config.toml
attn_scale = 0.198
schedule = "wsd"
final_lr_fraction = 0.05
max_seq_len = 512
Each number is 128 + 32 x the weight over its row's rms, rounded and kept within 0 to 255. Layers, rows and columns count from 0. Numbers have three digits each. The size before them is the row's rms in percent of the matrix's.

# layer 2 MLP down (transposed), 384x96, rms 0.0895, rows 177-249, columns 0-95
093:072082167147148075126186144094152074151138125121136140136117097115119129123178178099133149166115177135127137110097132063166137128120131078138152154114147096074132091124124120124058192113163116183115197105100176097091146066167171120131122097167114143142126074181139080115133148182087097141
102:088171132112112138079123103086114140129099104142144114144147091124162103092112095142190075137168176153066150078158178189177113110081185149130131163113111134151121143099142118117071108086152145166122120168119100098136133155148070136134112175100162079103220090105171084102123093165166138125
122:137124185187112144187075112097149085175130122115113064099080106090128082109141122127129110117128152139137137163108144107132105125107144128127135168132086200079111057110156091138182155152128115061047133091143141148104122174140133157137123184103136161135158121119165136129114218194123116167
095:128102136106139099183089167154147120113118164127100187140137134164099116147146186114111067154097150045154213207130103146100063161079144111097089130122102126144138125174134138095128064151172127143101102096117200117128112104109189094125113123097131163098109161108161164144133114078135110117
110:133137183066107128108157091156117129124131130118077119139156073192117086093112095095132076091178183145151136117088080188082143112115174154199090078125199107122170088147145103143167146134122166162115176088148167120102104152149076116149164139134144064129127137128136172120107121112087094123
095:149095175099143147092134121102081150093121134143171173174081119153184091085135122145066080133140074139094146130136122100122176139115130164097104142156141153142159153098077177170083200125135171078125072183115112169174119120105195146145138133079159119167152131120125069116119119061115140096
093:149104080095139144122118171138135124037122178181159069130128150105106091178097087095137119117097110112121155156165159194137213163152076148142126105145139148173132034094086155105119133186127134096115144138111103080093163133110158197128134114090121141116123068129107133136169124149129107129
082:100146143164088115144131139145123101113116146108138188104115104107167164193174122178126182115084114146126118157112062091200149093165143096105100122156168087091136134109124110173125176150141143182161144125125143067138153167111094046131122141135078105140124152060130068085164134092076133167
092:083108131152180165115114132076156122187176160186035086171150123180136091098123187122133139155086129121148131091143137151134112101122187104196104105150090113164067180133132130116056093109117119155100132135120113084141126132100176073108153105133137139124088058097136146120115135122167153145
103:168103133139147162164102140114097183152119146143190151167144140080168112077136088160053107060150089092133067083180141162159126168104102175125113169125155123137110157148097135152084137078131081142159107105187137118142181110159095134136087155128172112066122146134106117130157154110076156077
094:139076114127165084135243154106112117142148133140145157115114123070097156130173173158138148135117176075124139151118099110095137160188143145150155153158124094107119127138164139147106072110119125132117130125092182111166155115094193054091092102105112077110151119143071193103100087135092113179
091:092067148117166149126098126151074157086147156120083173185114120117134151154133114106135087107084145143136102093131084086050144136103129119105119154099132153098110150112146156136178092132153184125130161087116186206083108106136148167128087146094192126176129073148099147134177162174070137165
112:139185100143098112113183178156111077120147162096091150139145093111130106143164094135122126100094158078121157153144108191142120190147116084128133056161103136113120125177150153115084105141179162133167124094084097100175161097102123080161119033135138198115133087111135115105110165152088099171
091:048160093176132128171152077140122132140086166118078126080164102056118150131119142146121088124119124183098141116181187092117162115160175116112108109151099158135137133191191100188119086133094100103132119114168183126077151060152158113103141121143113160140111193109116177110142099122149104109
100:115167091094130097113138101092187129151216075098119096137114117196122111118125140121089174085146128113140177054128124102130096159114123129158154075148087120119155097179071134139170126148105136126164088140148132096090184115160193148156197096147123092113103150150141115197076095152137136137
087:058138117141161133162150083159084110106154150197110151120151100058110180157128207120093095136106158137141114181130111108112164117122106138098164126184133139130121126111138098108117073183073077101148085129160124114120199063126098095076186119127123142171134144124125145141150100128071182150
079:128128093172118123116080148130158182167136131126110150114127112140103099063125105124134127151109087144103137125188127108157210138160147102165139178148144155118068098134150112203127119115100088152150113116129083119130152101159152106125203125115101070045158086098164174153063099141206144119
097:126157083169112126116097091138180073137169189162138143143167142108108114142203178213107130132097160126128081089123079166115157129090130107121120152161131176133105124110209075161084085140135096084080137152124105120137137086106108098111076130134132134145130158141103072118107121208128107166
099:187144153077130127145157207117145118128098079135190136107162118123145116175126074107112092158163130142162131104120090145079205156123067153149157074074069161125081130143105096092175088135159110117102130145111115153098136190167160117092156136072136100087144114123120113114117139166196114105
096:148150084138169137145171158086082146101130153173153101124089092151110104139110184090108096072112132050128145126110160118150169126111054090134174131140195148119089126136135137117147108156066045115144109146107071129162122114148191135171149136122094144158132085204139154126135145093189125131
106:125112136183158186147155154123125121142164151105127089107126100126135121131103190133100080136079110072119155160123055080108124149136098133071194133113092122134161115166100110107145119099091132122053155144140119146167132116140139068110133088130188078104132099118069155218168167129172174146
083:091094129135148090110140115169098147194184153156139134105081126125120156173225119092141173100107078130129173129127188098094119125140149078111096149154144176107106119126115129108109107124113186147172134096157130128107124138142101050208163115146093056088184137078154143120083130110130147127
108:186099176164117140142109107127100135131059170101124102175107116115110112099068151122190083119135138076151152129135086117106158147112126165174156130117078107130128123129150171152132157117220125169145147151182086120111111124057093107108102101136137135126160090117089226140105122151176129063
092:139154126151153126077110153077098078173089109033139130095179214129112123146094171071118147118159162152118153118130145156130161177126113100154154168112086122115115113116095178140154163160111130124165133129177075073104167122161108102119129167124096028129104132130126184109120085111138148142
102:079158110159112136171150156121126125195127136118126181110102088094181149090144174123130183100123124125093043124101088098163140128101139114119137174091093146063135143119090104155092127118196094170118114135066132188164140135078084057114127131160172137118124074161122107176123127167166108141
112:083143159133116100115063102073204103062177104158117157103137160130107063145145131166169127139135153139133137119162107129130110110164116163071160137094172148160132095162123114081160080140178146120055098124130116135064127100132147123101100181157134141133180119130145105097043149156167149175
100:151162113145130131089154048150149107165156131124140190038099075174137115162169120170095107097127106140081112180185124116152121115145133143099152108108127160164106154160116104139097052134123163101171140104113092120126164146115116067106169103108112199135113166118171134085159161094064115110
103:174132085153126155129094153126132097115177125113135105102108130125100159128152077134128123129142118084131165152121180096146128109103181115119080136060136176120171131122074148123115100105172136118145131202133165073181094170171100039101148162096129086045168177124168124179168105100141135109
108:150123168069117101098129092099114119119102133122111156157128072112131121088094121107135085080099150172137136124107225132145093104184096106138101114129098168132183145177205167134115138082193116142142123142128103107115123115119069090137111196134137136133132119149119147150205130155030157154
114:103123154127140152135128083115095147084174110120117081083129136168137117153132105172118132147188145106109082103136158220134131062123175171159129136132120184116105138145060182137120141178157097059143168171183152083125095140096145124092158141094117056135126074145092130136139094077145159108
106:116102138113125161171179183108157141122151090120125130111184189060117177112140136108187107154136136130158187101161158169097141149055101150119082091088080127143143062119130202123118098134160143127092165122100152102085085144156114113099056153150144127165118156103172108116156080155102098108
106:168145096118094099170132100149180159130132085112112165112091213119119088121154120156197123176109130136130135154144100124136160144175137110156066102118150144077081131096173144070103163082185153142148146110064138055086145140149134153139060165126140089144129152136062098165131100129099157104
077:151155132129104099120127198148071085145130135079098119090195141089101167137149120170136126107132095092080169139133182133063145099119126122178126115098114095154148134184159104180173108145110084152130100098135141157063121129163129088145095129152158133113112060185059169136172142161071152113
077:150151146108091165156100098174128104198068131104125153104150072201139140138101125122106165131110046144119126181069108097116146134131109080144096111088121167105093148166067122159095182151171133137145138107103128102118124190193160112129120134141094104167146105122068139092094141170150131192
082:146125093097118085134070105112112093112150167153149083119131135171134123177131116134049051097142116110130172122208135097069103156143118188144109122159155163106136104107188084168153112124157114104117111198141153098116092134175151149142110109120153196160139124085100173146137137151118108050
093:110118120108120155118136149081171072158166119089127146122229147152136099142104108137143141065148094120166122092164182148129145158071171141141125139083172122148106064093089095192124150117093136127139126130185126134128168179152103079111126162115140053090071106172086120144159124116161091152
109:180113107139121156130134080127151144186101114111101197139082136106095173115103138107180140162140100108067143170101100156113083122095104117167122079081164105119103192131180145122119120103188150190153153160105125088144137133133103110082071163140111123097110174085093187098111145182089109181
115:165178054128053151097120122135070145149139139096139137116146121121069124152146147165192086099090140132074102182088057151146082078107124104131145167109096084112180154130146123113161149159112145186147126140171144115100169157144156083086119134162105136120114160178100114113202141129155091134
088:173158098130077135077156116088129166146072204163238076131141100097142149095094115147133124100165140146110094113138146073159152160129137156143137105122096109139168122145149118130128151155155131128086122121153099163118192137156077098106091127160104145095101101166025169135142073121134113146
088:107123081121124130120165146099129159105162160088160145103157129099109178160120120094129099091149166144136143121118093160073167138079161152163132127055143148097122159183080132090104176126151058110117166112102085089142082139096099201050119110173169152135188147150149168129139095147148162075
102:106112153102127149096104132142146126091081178204175099134112127150152175077154147150145132117190159147121184117105069187124161093126149168087149142173109082125101097118149088066144115095166176162096130120077129081092189108152116088123150154102146132164063150089159137080091141095128120133
093:118137186138147086087101095119110164121128138131074078139156133155129160136160107110082154052079092090134106093167103135114100146093240104101136190152142129131151169118150134129114171125182119093127110095167173160125088123113072099194160115145123132145174194182121136134099137109131125101
088:138131138130180150182110152101165146172149159115134167095128081125072148110100156086106119100164140119149165150116150138160151107058168102121090129141064132135030183145146087142089098115179074117124145169103159112144119076170128124168156125154104154130116104122036077096124154127137161167
106:146158166102126137113114112122109177150178150150053129108141055176077102132076141122074112066150099116127146141154126162195152082096163104143162110136104131096121098153165121136170112101165112120147128157187128095127133114151056127161165177139075105146110139153083107155081141175162069171
101:110079142097125123107123160140110121121139126141038171103155117131106153140149174132131042165129190169102107114183154146134121093111145172160158113173156130144129159116145115108096117123150067172115068140115121122098101178141138130068084058203090104176100113148114148193096124148101156099
114:100176116119124121149128166133182139156106120102035129078132146095089117132138157131143148131116118099044100154082097141085146089163150121147103133087120149107167149123138101212098198101182184121169128149089162075127133193111138133125145169099146077094137135134160131102102141191096099142
085:107079090060078192087114102145164105099117145113201113159177148131163164109111129143108118135119107135144129150134136043127133111100088181037145106164079155096123151118144112126133142117206105109097072171120121144147110142125125114153141172135150110134149198125101095117164179119137138190
096:184170116113162149157113133107133124045179118117146155080085086169129117139119153112116141161149098110112181120140142137131163138144176088152187111118106155091134162098143093167165187107146138101094115171180113090124151147081093118123193134131125120144096059087129028133129070127154089137
108:111119082097139105126187144112150135185170122130058127106094190158145132160152162087138129166115110096191151103124191126134105136082135174106057118106100114074120098154146145143047139163154133114134193127135098139134099107114069135194150091129074152123100118147155133074166128137172108097
096:187154126172127143154148084140144125129116126123173097064111154129177138077110125114124146093174119132125140147199173149157134074187122129179105127118107117073103127100144106174143174178102116161076128111079073155138206068134054105147100104141097193090092112158106129115138102137127118137
084:115120085135075186075090147092210168135130074160124091162175110130063151133161111106138095135057145094160139131142190114155126092134147147080127122089126118129117158107120123190101092097150071178170133096128165142163102135152136085169113168095131125151186172111095148127142129097148096171
090:090067124180145145138135108133152110155115170216115202114106150155130073030145133080130143111088097096116084180094146155106146070132155112107102188163109120126068147109195107103081100110128141190135118099122138143180126096118110113135154128152167115129151121130152129124126082151154167156
116:112169108139145126127133073115116169177103140127126157053168141116149205166139142112099107133152073178120133127127137150138125147143131172145078130163126084087114131151098055100158145154120094104112104137100153112063160129123101118179137104130140185116143159164121135174116018164074190109
116:103124146165144146153105161102163112095138128196191117163143164144128142115115116146115120186165115111129132149087120152147128154138145091147147108113178158062055084105115141066137113059138101091128165071117190106077138129165093154125116102089142107120124189120114119158156040085185112151
116:090099144152161185122078119096103110164103132123091136141111128108093120082109129154104119104081078139132100142155146144194077126143190136119136205145143172108105186160159077093157121165104099157155115116180122176180147132130078087111107114108148089085113100174143115114191124110072200140
107:122082169111126114128157150059156132130059146147132088089128138153157076121115064106132122142118101118145081113174193154157167107096159170099159110144146157096085138134179080096092148113163122128121151154186121130108171075154115120137190157072133176143106062114119098099130127158189153073
094:105106165159163149103095085103070085231118106088098082116148098070145088111148147135149150143108162104174098092154095108174103074141171140118165157154133133160138151105135072092190184181158108115119148079149139157163155121139157125154133093157108083143109104137095143146111080105171165116
100:142099076162101152150161107122124167124158134155073109164093112052166113136159131111138116130137138167154150103116156158127148158100178115113108197095128101145165134105168094093127118101164069124136088121084149046094154193129092095138081094145131104154177175119103196194076128117138156135
098:120128134167182155123135141123171167169129160130125090092066142110151161136137182146096085139083102150153161094153141010135084161109135140140075157178100192129147100127082176149142140129117135142007101152139125117139117108101126152100138098123146136146175081115163103143112111096111127128
105:124104082140165124147148165134136064091137107124178110084153108124144106152096109089128146088108098132156137171180128199078128161111134201126130066130079134133177168144111186098160175118117135123088109072151141181134125190154110114096168085183114128103099144170110136138132110140139064062
080:114151102180132081118091133125086158144133126164120163054112160183109085143123151039101190170147080160100129168105135117125091112136194166069119136157077059141129126098141145129136149056154167158107136121108126087125172108095077145134156114151115165144094170125136093135115129180106161148
107:065081036087127233143081089146112096105132184116158114142082120135106159109186160125181135134138146105096104107139092146106065152125145149116135093114157178170120157140121107090204147108155132141106149115195122132149157096119103101162175083144156125094143138157104125147149116126118090119
101:132123178063153135139128084099066094157115140086134157085121152127091111142183141162115130166104107163107165133114121165102085147086160169096065115143096177085110133125130167153110160082166134112142112132134178105169124122118173099082086099100078198169171157112149149159124179078090164083
099:133120168136095188092172113136148099146139131142104133117166149026120105106079079141127153138123091127124158100181079117128139129164143119111157090146089093167137051138140132126144105147178137150155093125075143127133105093124085067127129212178102086110166128115088160147190154198132143133
098:153151089140094131108135191070160126082078088146132154121116090116148170071125180152152122110098189108068105156140076124133173095159147145129151161120165167092165206110151121149115115110135077171094159095036147108136126133123074160089157136135118136176151162096119142100133129148083149168
089:110076099145142173086130143151184111213076178133074148123123090088099168128125115151103144139135207100096091117102088112119075113128123124157110165193119068139141137089099129142112111097173147103116112186118174115142123195107201132118090170130113102153105083148149150130171157114120117089
094:129123123121115119120077105128161128093166128168069118092164128141131155162195110161163104087149180093122128122096131119129091173152110150089145111132089165128086061164139205103090098105096135136078126116132099116142110165148170043114132208142158182083122131190127161180098130117145104097
103:140111131143111149133157178087147121179069144160155151068157141089142141160156087140136196087126128074105072160125163137148136098170126105106110111143132121121099143094093151173105145083173173158137097118102142095173154149146090043069121144153070135093083137158144175110109127170106118203
103:140134110082155186149098154095111157154118094122099142140176135130097167134105175083090143081147097070193161184105145158183121091135088150092177070107088175075112174166143163159151121115138143128139119152101178147178128106159118077131106076125164099124126111164095160128069156104098085126
096:128048165096120146154099113124082169067169161145138138131124110060149164117141125130118128128104151143135179094133108081075158174097124143170091190139111147092139150106127142157078131141146116080139090186134160179150115136095192104116138092094080119118098122131183153119186151062105195134
101:105118131125082137157180179136152122124114077068164161102167136090149085069099117121142137114172165138148125092208122082128154147146145159138171183055103127121133128131086112119116152190090114151106141120141118115086185144089038075110124109135125092100128135162172119112172145158087147179
095:128074098107187163153072082149115165134127088136135073123113165149170143190081072105131103153039140155124166092122095110093135139105114141140164157129139158179091143111111122122150140136135153068105173182118072096148059101126165145133142150084135140160097179165160101125163085137156147093
125:138070095161139114131129097150044146135106178163167124207124073134179149085103110125090077158140136146161116145157139079204118134133115076162137079184093165107156147113154123125116135181126130154092157104126121102099139095165107096095110145141163101074110180123131180099060125147121141153
# layer 2 MLP up, 384x96, rms 0.089, rows 178-249, columns 0-95
101:095123147141128137150203090175156163125160109118105145136114155184107137082125139134137165112166132179105090123098102169153165158118106123121125169156146064134108066121132138067092089103112179127126138073063147157082135092099153127129164138097157060150108085112126100097149186192201144138
120:137133118209104071158179086144096165137198114196128127159087148151071095158106149137096139123103118116086101130095179141185139146145099083156121125187124164165145099130112123116158170100107126175128142114110044081128119168131128091138129103150094121124152098108130146219098133083098138117
094:142153177215143085066077093124163101092117141132135172134104121146162112124147103156143148137111141119060118161075107109146125160176073073116107196143167159131155102135138093152166141165093150182146098129110075152072101081077123127129179092125141142124148101144126136175157183078131123095
106:177143097220092124096073066090151082088123100126160130143098120186106116097109113145064115167111147186099200126055126091188128166156149114136148154150152136122144124136135114110152142110135148153103133148092107170118121143124087174077103176132091159114184125105107070125151171100100118132
092:185126156126109148107114123121162094146126071191141194123125150153140104151081124075129139160134108146102145165118122176119127132110088137129072126182137159152089112097107162144143143166049149153097097067096091123133184147101130124099168094120007150072119136138177154146111149123147168107
094:176106044214113091117088116184118144124170112198136126110094156165103065117152111102147130134198115126114104089142150165089117115069138105120156172114155101079145095107142137133091083167116226159142114155138115148144144149090105124155143159180112180143167146112132110152121118154137133147
088:113148117146143154155092111130171130116124116129089189115074153171112182108135162098062105102114154132152132096094118169150124220074100131159122179128170069095155177106141127112113126128158160113082123075131150158158178141126103202111110149138171105087172074108096127162100162129093071111
090:137163070123085116119207141063109107144173116083140113169156142165175128129083165144077161087129125153124145040140188085196114131173111136170140163148132103184156111126128163111109124146140134119116195110080113114078133111071105112133166107157144159134150118091137130093083101077138107130
107:138184148124137103126146130111166128160151135120112111190139139130108128137114118175091134083131061167072098088134131096102170151117125127133147185125148112179184107109042132138125112140108162130074129106142116125116158144145114185095148180147035070092117117167129141178189185126073152088
099:147144102168157084153106141103147104106149113096086132143157132164089170107091141169116102174159098139185141122093133114143134072143113062189095120136172108213156150190138119143113167125109159061117151135150128120181129136097186094096127150126017098134145116134098133132104085117160087131
098:112117174182124064124105148136118085091161028122117117097102113169149073170086154118118153095150130117115129109122176132135154147115144144110206130132164123107181095142070132097133179182121114141127221119107122136100144146112100124113128132161116088112167128196164056132165127171109156115
125:132140130129124064141132054122185134116151085079132144179102134106102135115103099164048101125091146135161206098128175138171119126145090131162159139174199098120096109099128126113135133113131182141118185124099116134071192185117114133100102104103155080104157139086107113207098145112124149139
091:144154096145111173152148111142112084146129171106118111107200133117130169156094085121168140116160097154109073090094110173171159131153132140102147179134151109148159125098053117076164098117113154069127152159059154124121123100095176121129131103215093102095163140180107072173088116125133072107
098:127122124130118083137186154172191103145122130110105116148110151169158114098103077164083123153097144140144117113092174115161108159087150103111136141144105140128136084098139132140177174220091155163123130096138057095136098169136124144102133104137097089077151099075127136099202184066052146114
090:162122073101131107141178131123116158075122086139130171124094170121073161169106152114130072113159156095196177124110194114161101183137134114154199139110128115138109105154114082084173134172119090164112185155105079161086101112183164116102147172091141103126146101134162116139104144155059105111
080:136151131152127089143138144116125163153153229119075145111149172148180102122120121042096165091072091087128101138128124093109098200080114078160087111129164103130201144172132081144157163125132153123084076140135148151082114116108183118135173144148141109171124120106170138107129110150104098084
105:135138162121108111143058097100166079042158114138102135188149105133118092158149103084152101116136098167210149115155145092120213162153089106155139150148095152139121136044126110142108123136094102115107083077123075118147168112130160208085093152135107089127132108119159135168140163144121131136
094:211180098123099128121147124119082086131152118150114152168126116183202095174113110149169102187042122087122103165120128112093141149135095148179116166159153072089094138159055077082153139120133140140154165105123108171176085132089134135076135123121126185106138121128119109123099113160109135089
098:149192126130145167117114156130123156159123088113128089180200196116123142156089154114099107154119074161123125105092166078152159108084140117110102166135112092117089131093155181065117118065140178095108123046075121132146104137120108166127104116114120118065156145155130069116144196141165161149
111:163120126152126167199154132069132103077126104169059155183116118106167172150140142150137104109106126131155146101155111128116161123155128119115095131152164035134100079129091157053155189087140113095133110158102137129108171186128135127087116139162112094165097072134122133174048168113155126109
092:105139181128069196131151146149176089146109164135094142097080139152090145134117132129126123167191112117131086131083170042138116172060146112196085144127136094136178112102123104124140158111075152107115165091129146118118168178197110160109110145141090128134109069073163157132079139112101120138
105:190192127129095112135094045052131093127142132118095127155166132119176096163136147116097095190158124151128073110150144145156196156072135101140139138140125145127100155113139107104147172166158160138130143120092132109147078171040189099125150161180104100088151093088107109123171141096124129110
093:112163109120102170113136035138142128077173077199078201176135168105135177157094139147133130124107145073104099129078095135121155112080039116154154106134140105110199112172122159106136110143109095099145137147146121137143155103122160175109136132146093133169159120113192125108184114130126139087
099:106118126136137111181072167127096119111100148105077204155147146136134123159113125089100151163081047112169133163082110141136157093188101126127093117186114146165163130124123108131142154061127147159118066106107106191138120083133133172143156117166127120132150133162126089191186069166176088119
110:137095103085156132156181068155160112128148125167104148107101149173134158110134065200109120125111145087153151156119156148121138160154084095150110140171123168132107102083135169068148102137144130112116085108037096138089152154107191158076185146130165061096129076097097111138186129104137120144
112:150105106161086139159134045142142087112143114147140187118146106166125116190135193150099122150148128149170170111144203107113131165076133136125073159134117127126105137151107163049120110148100122148200130066111132132118132136082119135135138154145073119082120103136201107187087090145083082102
104:082167072133124147137178128096134107124155106100090184128162106125080200120093094090086159172133099118141187066085163069135163121073107146124124145118107146167170124168153135106114108143124153162167152189106124119112139128122103199109165167149107178087164159132140131159106125115103049160
106:123111134151146103129113093119132140131183114157161148115136173150073082123019161086089062116138079138117143128126158135140111117142140132136106135183114114131128144171155154077107143125124087141143074135132105120165119205123102168093132127111127127194165136168138067166110098081082095034
114:141166105146162073125135133099148117161127118095117113119190179133113109121129106112111148175157065092166109108070169141143138124088159085109104204150217113169164082109135094105182116126104186115138167122108140126115147181120141129154135188139152056101129150112133102103116105099139098044
103:054116144121161146177136138100111145109154184148137148169142204118106161153106156089075091151164086104077160128093123160120107113121094070116116132170173070170160117095168129115200093089150083103105095137125114145134157166125123209084101119122121149114147155105185099119096135104112098083
107:092128110142129078186154110165144138103092080165113136114156124174179128089118141089123119143088105174123138109112134043156199165063110154186099152155104097101189126051132145092119090146165104118117114149135133144115125149110177121062095159182091123157134163140199111124128111158132120155
084:138124148124130138117154160134172091120153114108099101217081135144161181163137072098154138175154096106088075122162110132101126215105114067096180180145122119166122130174094171121126108155118153087112123091120101149087127118083128180106128166194089153181083118062119129129155145121133149125
084:126141093166099109115117127084195118152094113143131171134161216107115175093080064144117151140153129112180128123137117120134125116061095119171166129105108070149171153097070135124103127097088149124117119198100117126163099185145156127144114160085156114125155128093165123152140180212181087135
085:114182067160124158143091076167125137177121116145125209088156152082094109090063148114159116141112097164102096126054147163188153089131114155105104123164094124147111130178158151099140122132128122140149116126111127147197140132058121110119102128156149108082164164133151057132120093102148067176
095:116108158146138063111139111167225115145112122184140186116142128116103120189101152164145164150124110151169119091127128121136119154112120109165110116139121108111095096097124185126131098070073150174142073129103122115163073101122193157142182171152109119151173103129195129123193113091094102068
108:132090103107141080109120132167158118129159140137119171129174198128073121151114086130075194158158048110112136105130139152118121092171145103171175116131116109191136073149119139119149206094134155165140105101114091099193151092120131107065150156108072100147162172114106123163143131107101129063
112:118127160120112173190082135150183132109187107163080172166127166108081119201113112102171170135111126104146129135066089188135114109107136116171154128159104090110145180109151120068159113110098124131122093122041068143155172140140166153067127100093124107150121176139117095148169124125101113090
093:102142115123108179135171129141131166119100188138097119159117137110067181186113102132169141110129137082157092130142167113214101144132075059191150149127150109125141142142142151124158108153132185091125074101128116181092102083058118133124097105110125151148116055142102122134113187181079126098
084:158135097135063142137126045093138119107064140147094149174179166149066086109101075154158137100094157135151133125118183124122175112161112135132166134118156135156143123139109136115137108067107111159188100119128115134082166075120091159101173167137157191128164079074149109107125089193084141113
095:122181099157105149091090092091161118069128159080155162183106107085138096148131080151139138120132146144132160110123083070150125131133122109124099157175130103158116114129108104121161086126129191212181126141061116125135156165132117109066143215153164135144139155106116127140193136106049104098
088:150101199161055162140106066176160116029085132106110139112117142106174128153112134114144113142082110163133144164160152139182140091177146144132112183173159123129103096065149144125073126193146094123118098144098062112126117091175176103112082104129122108141138134121125118174104145084134140103
088:174099132107134115215127110129174129138153115110130132177137120130079156094064186096154157091143134136123152119125124148193193104089143112171108138202134097181077168137201099096152104118137117080132132124119094128134080115133147125141172160097117079103096118127111081132081133124142037113
106:174079121134090108126096135128095153110171132199114090169095125151126110127118110146116105127180130170097089097126156131155108094119138128168175183199164143149142118189052136126139137102130165166156106176144108120126112143122124135090188133148117119089124036116194100140063129080184109151
108:193122087120090060137153088096141132144109129183156148124190186129104160135066151163163066185182133153121186085092146075138160158105100122201133144137160118138135119104105119135113103134124125167166167087075114148061143120134129112055112140151121152108152089095138083117153111127112101124
107:136115094172067126161140111111112109133206097104149181180130167125127087117089070068131169103160135152212102141077111176130127148126085100154159137177105101141141070134124154085133076109122114164103105166133109154147066162159160111108176150131160154084137090119173100146109142155141166087
083:127117095110053137157203138171074109052157131121042074185109118152136120142146150131105139106094125163111102156132165104120194131137116125115198206146158140138185120156050131104124131133089140076158111135121149181093146134104145152092147128159136166127113147142126113084101156137122154112
091:112086152116108179164166117126144084058120193180082141113147135170116149144122096109113156159138105132105107067139099164146133200179116106093133109173129133079158119132123167139131196117133120152144091184154118107130142151118193152095159166090076124097107069102099116144182081106193123103
107:141105127123127114113146119168187144131133100151104127124143127176073100129101142148144150170130066145141124077116126111179139114146116085146091241180145123204100092120147105126164142101111099065070094105131127122140153064163144117134114084194123115097149161197121113137151182187121106115
098:167185132131109135162172100161152174133093126107145115104135138151133161194132136125179102133153081145144129132098143106202122109100113083193130192125089072108142164085110116108148109127124127133127110076068133171067061112072147131124092104140179157135140082169168115164106163155098059118
081:166111142111126121155132076173106104038138076149123095116128108172145129147120155111067102087190142112149137171092147119140189157084066157089162131168167147104114137139100119141108168100152169169144139086142067173136099082117126106120138136184093112165164135188144068156088148082111149119
094:162177092109133130122174133100158073077203114126128154151148148091122189193141073134163126072193134110094139093119125160104145129127113110126111156137098102141169133134107199114137118180125178081160112137105095123130091137137127223070100147160077122148105095156121143145177134080130112094
110:122154125166153099122140120181137175122175183119099122134138098121146071125098135117158151115147096201154140101155181062177142157116060048113114132145094152162105120116139123111137147134091179109193117135112096204091144108148116133077128139147079114196131180153100146119146166142077090110
111:112128073161170159191115128140131095130138125184064130181099134133123146136020119122047130200105101155102143105127109087183137124129078150195134104111097110095135087135140156121143179170105130155156143102136119102109166166148117130073145130176134126144128159121200106076114122112120103135
118:118162106108159130151093135122109106132151093136078171183105152182103166092115130132054109174139101140144169109151168090161116121082123076149093205143123108181132150181143109108195113088061126127124060065147137175149134162131117129093186158098153078089159119095129115108158098113123123140
103:123096122197079132164089121162125090100086151121145138121134130142088117145117121102114134188174157096130160136120099162163154072092090151124203128153165118170117063108165128117110167175129158086114200192105140117103161131109190203093139129130122098166116122096149095120113125056104149090
095:184140126158140136135094131112141131119183112154104120134065146153182116096129146121034120173111101114108160107133112080149107110108119094086179218105157143180147129121119116086159150110085140161112104148102129153172099152139123120120121221143169087075141084166120099100193146101171149106
099:075136074123148143164062068130140132116157114191123176207108116171139135109140061077148088138099098151133082100133088133140118150123117099095166186124117099136108112089144139168165132141127110084117069173082094125141194175138184136099107111171168176124122142136171110135081151110158109129
095:140115096129075157157116163067172082114161076180098168108181151106117149107119179122160088095147108161088131112141091162151167166152141133155133137137155086126177080173150130132137160107153118159157084129111097098090087203128103149113131174179111084067161083100087089180153117109137092140
108:141145130158157092138108091147112066121092115122127108129145144156179093152084109143171117176138126061146118150098100141139125153148114116128147189149123104140162138113108063097224127108085082154188132096060079139200133106111106135120149138082121159056189154136119129152153145198127107134
083:152170135114035110198173129145146117138131080115151130103114093164111078064104160104150154094134118149135178075080158104157207106106079152159076152169091117174136131122135179090167182130058086119123153103115167110117124165131114162126150103147112111154137120120154146100112071096120122132
102:118154148123145164183080092143104101120140155126103123206114152122150149183119161055187098101097131123125090136076128157134169124135093145140191179185170112104174127125158097064166077093131118118133135076072085135154157098073132114094159139170097146083147146107155130170118079146121124149
115:140127111150107187118131103125148136088140173097113197140064114112072128152089120140133126132131093200100102142149128150164170182085079140198120105158115043119093161197133164118105091125097167106089092089152113143092120155110137137104169128121130123129136092172138056144076138160131135074
099:092105152176151103149110134157131160139079145091080122108189199150132139161130142092170168162110143100136098131119119154202140111094128080133117121128205142141063148095155080133089115131100176074128112118092121136184093107143184105139165137158128079111145108097177093164120180159112060126
101:160122154107117132120136055227137091110136185108105098121119128169147132138071124101152137141182147107227159169084131200159147093076032146096141158150172112125112138161124107073139117115140106113108100128127071143127114149147134154110113129118105137122169104140180098127119133072101123114
088:147141130080108113144099092196177121154117104106149166122087150135159106120079115152161101117203145173130155124110173131145126140145177129159116127137127156105147062137099116112136179141120119127106113112111113138088110188038164122109173171094108135090189094138108088114124185131085106025
092:145134101192062127155150112133154091118109152124049087112138109163133138152118162154105133159082087148155173159128100087136146167147139133188204138166121154106129073216133106108076143082115099065117152110143095182133084114117174122107117182168065104107151120139119124137124153166113147114
112:122155141185137131132105125158157124135082126117072171109095113165165165139103135080089112168094159121137127090073102131143127188133126086150159169110213030146154128120132091119121121150156127094119155131103122095135117169138130196113116152131163075087172161105073092181104131195088115141
109:171114112119138139123127061098153091129100101071103137198186215154108168137097134132099165132109167120107154148072155109189150129101103101184128147130163109110090103152120121144165158160132189125199131139114083122089091084110197133125130110127116129096082123149090114150132189068136110135
094:148157149133133160152178047167124117111123109156092163137108107115102056202138111178143161109086125102146062150069140098119176094106099140179123155141155115151120101095070139112119122166150126147163119130134135110091123078166215149057135108140070126156145102131156145128081153098091101138
097:111129117160124163152149112160143151128158134122134197091072105133114169086087111104105166139165083115137111112149120132133170144113073139141085107175143139128133117161140192110104134159092108142096110168139113142172140183212224164120121098147045068144129145123137070147105073117167115093
102:133122100119087114202147131109104107166111127165105178175161151148146150130109160097115164131123105152109147110115172121136115186085146065186217169148162152157125091066137093128126175054115156123137196136138109154136101137098097116106121175095118094049128119093107120118121116202114131152
123:147112145164119084123200084156146158121092111089149132204107133116140152093078048156153081135141133163147150093163102079130117151125066128195151116141179102124149106159122177087152109095136163084160134081095079149179085081118113140100127126132089173128125094161133117153148188163129146095